From a checkpoint of a small transformer trained on Wikipedia.
Size: 15 layers, width 640, MLP 2560 GELU, vocabulary 32000.
Architecture: LayerNorm before each block, rotary positions, biases, untied embeddings, attention and MLP in parallel.
Training: a variant of SOAP for these matrices, 754M tokens, 2876 steps.
Each number is 128 + 32 x the weight over its row's rms, rounded and kept within 0 to 255. Layers, rows and columns count from 0. Numbers have three digits each. The size before them is the row's rms in percent of the matrix's.

# layer 3 attention key, 640x640, rms 0.0371, rows 377-383, columns 160-239
093:119148114155117123116129125065123130135111110181091105127142082167057116121139117121159108094178166088089139114140121198106143116088157059105082192092183151139145182104162109133095123053101156097200118159098161165102131098118127133125076131
097:201162069173163094128121176103114155134102097173090100137130130151161173165177180085114075173120172122138108087078093184182101142138128174170154146124138173153128119143110133144146105120187144122134088088109094079156145154114094152145117143
100:111133110089094050163145074166096137158112140127122128130135093142188111131171094055208155159120091132088113117081134082156186141144141148101146176102094124143065166166102182115138130122126148129169126166142108158122115167238200061162253116
096:129186157141173032107170186076126120143074159085082110092128121191089102051125142175138158077143122108108086130126127123092085111102155072091122140078163141152171134168148139105110115125111134099114140083102168136137134080115166137167123134
099:100132154136173076096136138144123088142149145038111108100126136147173160068138159155115125181157136126117068156116133104173105161173107109149046175123154176137134181121167094085116100086153103074111145146130078112107136133201114133149128114
098:089080118118098141115164134153117190123103147085172138106150122134112128143112076143124180142119142088199134152181124176094154171114141107155165100119106117122086123185100122120120118113185126156153130147155183078095166092172146140175154170
096:133152050109193130154096157140119133133129084099135134115083117131137082076151140085132138170125137103129113133196077186111142130135084160137113125154110113074143107065141110170153128173139083137120133169133157121117113122111235125125177211
# layer 3 attention query, 640x640, rms 0.0362, rows 378-383, columns 160-239
103:162074176080135177134197123163140144147146161094127124097172136068083122146117105160115141124137087176158152140172151105129122126089104041143160117119124142138034145067188102114172147104100026169087170134156164132124092106161185101185126111
103:161149112175154151122157101088110117140117170135090130197142129126130126105129098149091150105074100117054159124124122151061148170122114113160138111185154091105179058130158146064059130145114119163130105163086125157169186117211119171189096119
104:185154077183123159159061120128139120112146102109096126119187100110150152162140138139170149091127098135084154193126137095158117116135130163111152096130083073158068046128134102137125091163154114139121144155124121113098111154105072137103127125
104:105091152114112110164157118137120159134164115131130082104124121165121148147104151145094113150118141137084157107185091129174129101108101145074176104107084166148113191125091141050139130155152120136104133087125141020146103158101113115134174105
101:157080163114181143117127152112127157163173080139107099107113099091127117085058158118123128131166175147101127162104125147090108094087144102115146081088180141098207153159105104080095139122127129127112174178116068132154132115089090152204112109
099:147123143146074138162161155099199119097149139131138146106161123137131097095115165107111145154133113109133130133108194099130186191115134132158160106102119175141144125176154105104126087135159153164097139110104093169104127132154076154107075071
# layer 3 attention value, 640x640, rms 0.0311, rows 320-330, columns 160-239
078:154106153138126132126157139130125078065103177059110172132180136140136096141119146128135116147158130137111072133169152112121120153135151128088181037151115116119117079137149158111110093222190174097155169173159145178072164125135051132164153127
080:133148067126162128089183158118136134158161192120142139074210085112134138098106062120155144091175129142038126098161133092140164106108105114077145087141161166159060092100124118133160136139108121054121129169154129113133129142186187143147087155
081:133095105154057127145172134085123121197164144083119065182113115147152121066077123135163179121160080114163128048187083043103167136111145128116177140150141123154112118135142197091167105127115077097098169138125118105155145118159129161113140064
088:068111157132176112168124092109142126149170123092089100104100155106102163086127186124087163169188112105124093168098117107098086136124123161068124149158130111127131080119185136092087177119129134159113114150103125120093183123069111066113084133
081:166098152168145091078149130150129124113104073067127114098167150173179134110089147116131111155164143153121137168123097095148142124091159129158127113155184171129168141149179109159174105090096174104153126184147114115062120111115034112144124073
081:119153090071084093121131091111192111117145138081081099073112111127122170082179142147159070131138136164097118139159074094085116101120132155124094155147113126106177139104135160073113161120143126084135192124133140184155063096122187188107136125
086:196105206118122153125082096124113127139085150103146121155114135108149064151138185106139060135092087131141122140145073117075139200095150130151203128099095139147107189138172064099144102123119064160207103091170080127140103139141150215132145126
080:104076188154161142137113096129102109191119064137141141101103113176185133124082133166128159145143092092162105095128129077114135106089095092112087141107095143094133078145085154088111078132097153064092101133169126111101181109094180138169124149
079:100160160061123114138144190082133158166169103128192136137138097082141130089188117150168096109088122187042131104142151136128100106161097092135126123138132100111158132141097118180131157136130132155131063125141166162148095119077120075117174121
075:124124144183134135146124118087183191186163160157096105096144090092153177164155134147142120065135133142107118137147130065146112059137111091081160132134166163138101083129150155107122107155158089108144173118089151175110121076109128152126116212
082:059162124102168146172085088117160116154104134111128136116123173138122140074134168083148143145151175100139165103141137172121063179173111106115156124069181094083134104138133133136162098148134143182129092144118163167157135146125103110137129089
# layer 3 attention output (transposed), 640x640, rms 0.0599, rows 320-330, columns 160-239
084:073147060117173176132079138165167138120086152156179129123153188111168178119117075094129124149126202098163124095148119155183170105126083100147109152154127096125086149149119117175067111120202123170154087123150138096156100147186146135118121164
091:110116156087123132078123096149120106105114158157069161152140103102171177110170111147113165139166045072175143150078118095173062111166089122151166162073127062144117134143128140135046110108141122112088082132128089147085127122156157159108131112
088:109144126105167146162163067096107124165132112100105090108112156112117107123086116115168106146166065124132139160102133091130070139119118139163083159100134099090092110105178128202081188101143095143151152145139134136152113153103134125166087183
096:165098119108101078129169238127095131137132152101215152115113172172186122172110140143151054105113103056111119099123163114115205176089140155115146152143192149151112136100137142116173098163117138135117122121164127149145109108164172140168125094
095:101149123164150209120148054099092162135105160180129124168117092101122165176157170107076115071100095110104126073139177179099150157092119126162113143124092101132139174094122079167123137150145171142105185136130140136104109140134189153127154173
088:080137088187149106141132130126108123127090102119157197090101116128177130176087132111119120106107159149072175090096119156111153130120095081085103116133146134154129120131146097153209175202121181150107128125135118096160104147177140111112130114
090:112179080186137162125139175111164115154126107131092173074109103145139118124066126082155144116106160132170146156109159139142144103135158144145114184133127086098125120149128111127135173114123173131133138121114132120151113140102132082109108167
090:098179163122144112101136136112131079119193128101096119152148127049071146108136123113094111170142120135167137134134075136142092179140170118094152096128133071167122164155082121159123096140119118163117123148133147072146161098125124128120095101
086:140158158095096139110116093174122066076147162077091187121110078142122090088091113115109149133159137078153145100118162148097150099126172174123113119117083146128133107073145146169152095116070135072108092145091146097122174120136074115157094145
083:184157122044178126191110060101138073107090117126156139164114108167076114133091093154165127119122079117161142120147128120139144150098054172114145105173105143119155109119078214134146150046139123159073109168129161046147146174152134164134151079
094:152095071176156120109210151075105112097124164091124112110160096138101107170159120157154089120138114100162106095113162098155129098080083128086097149129098142150155062090140122067119126159201134103088059082128073100156113136121128089118131139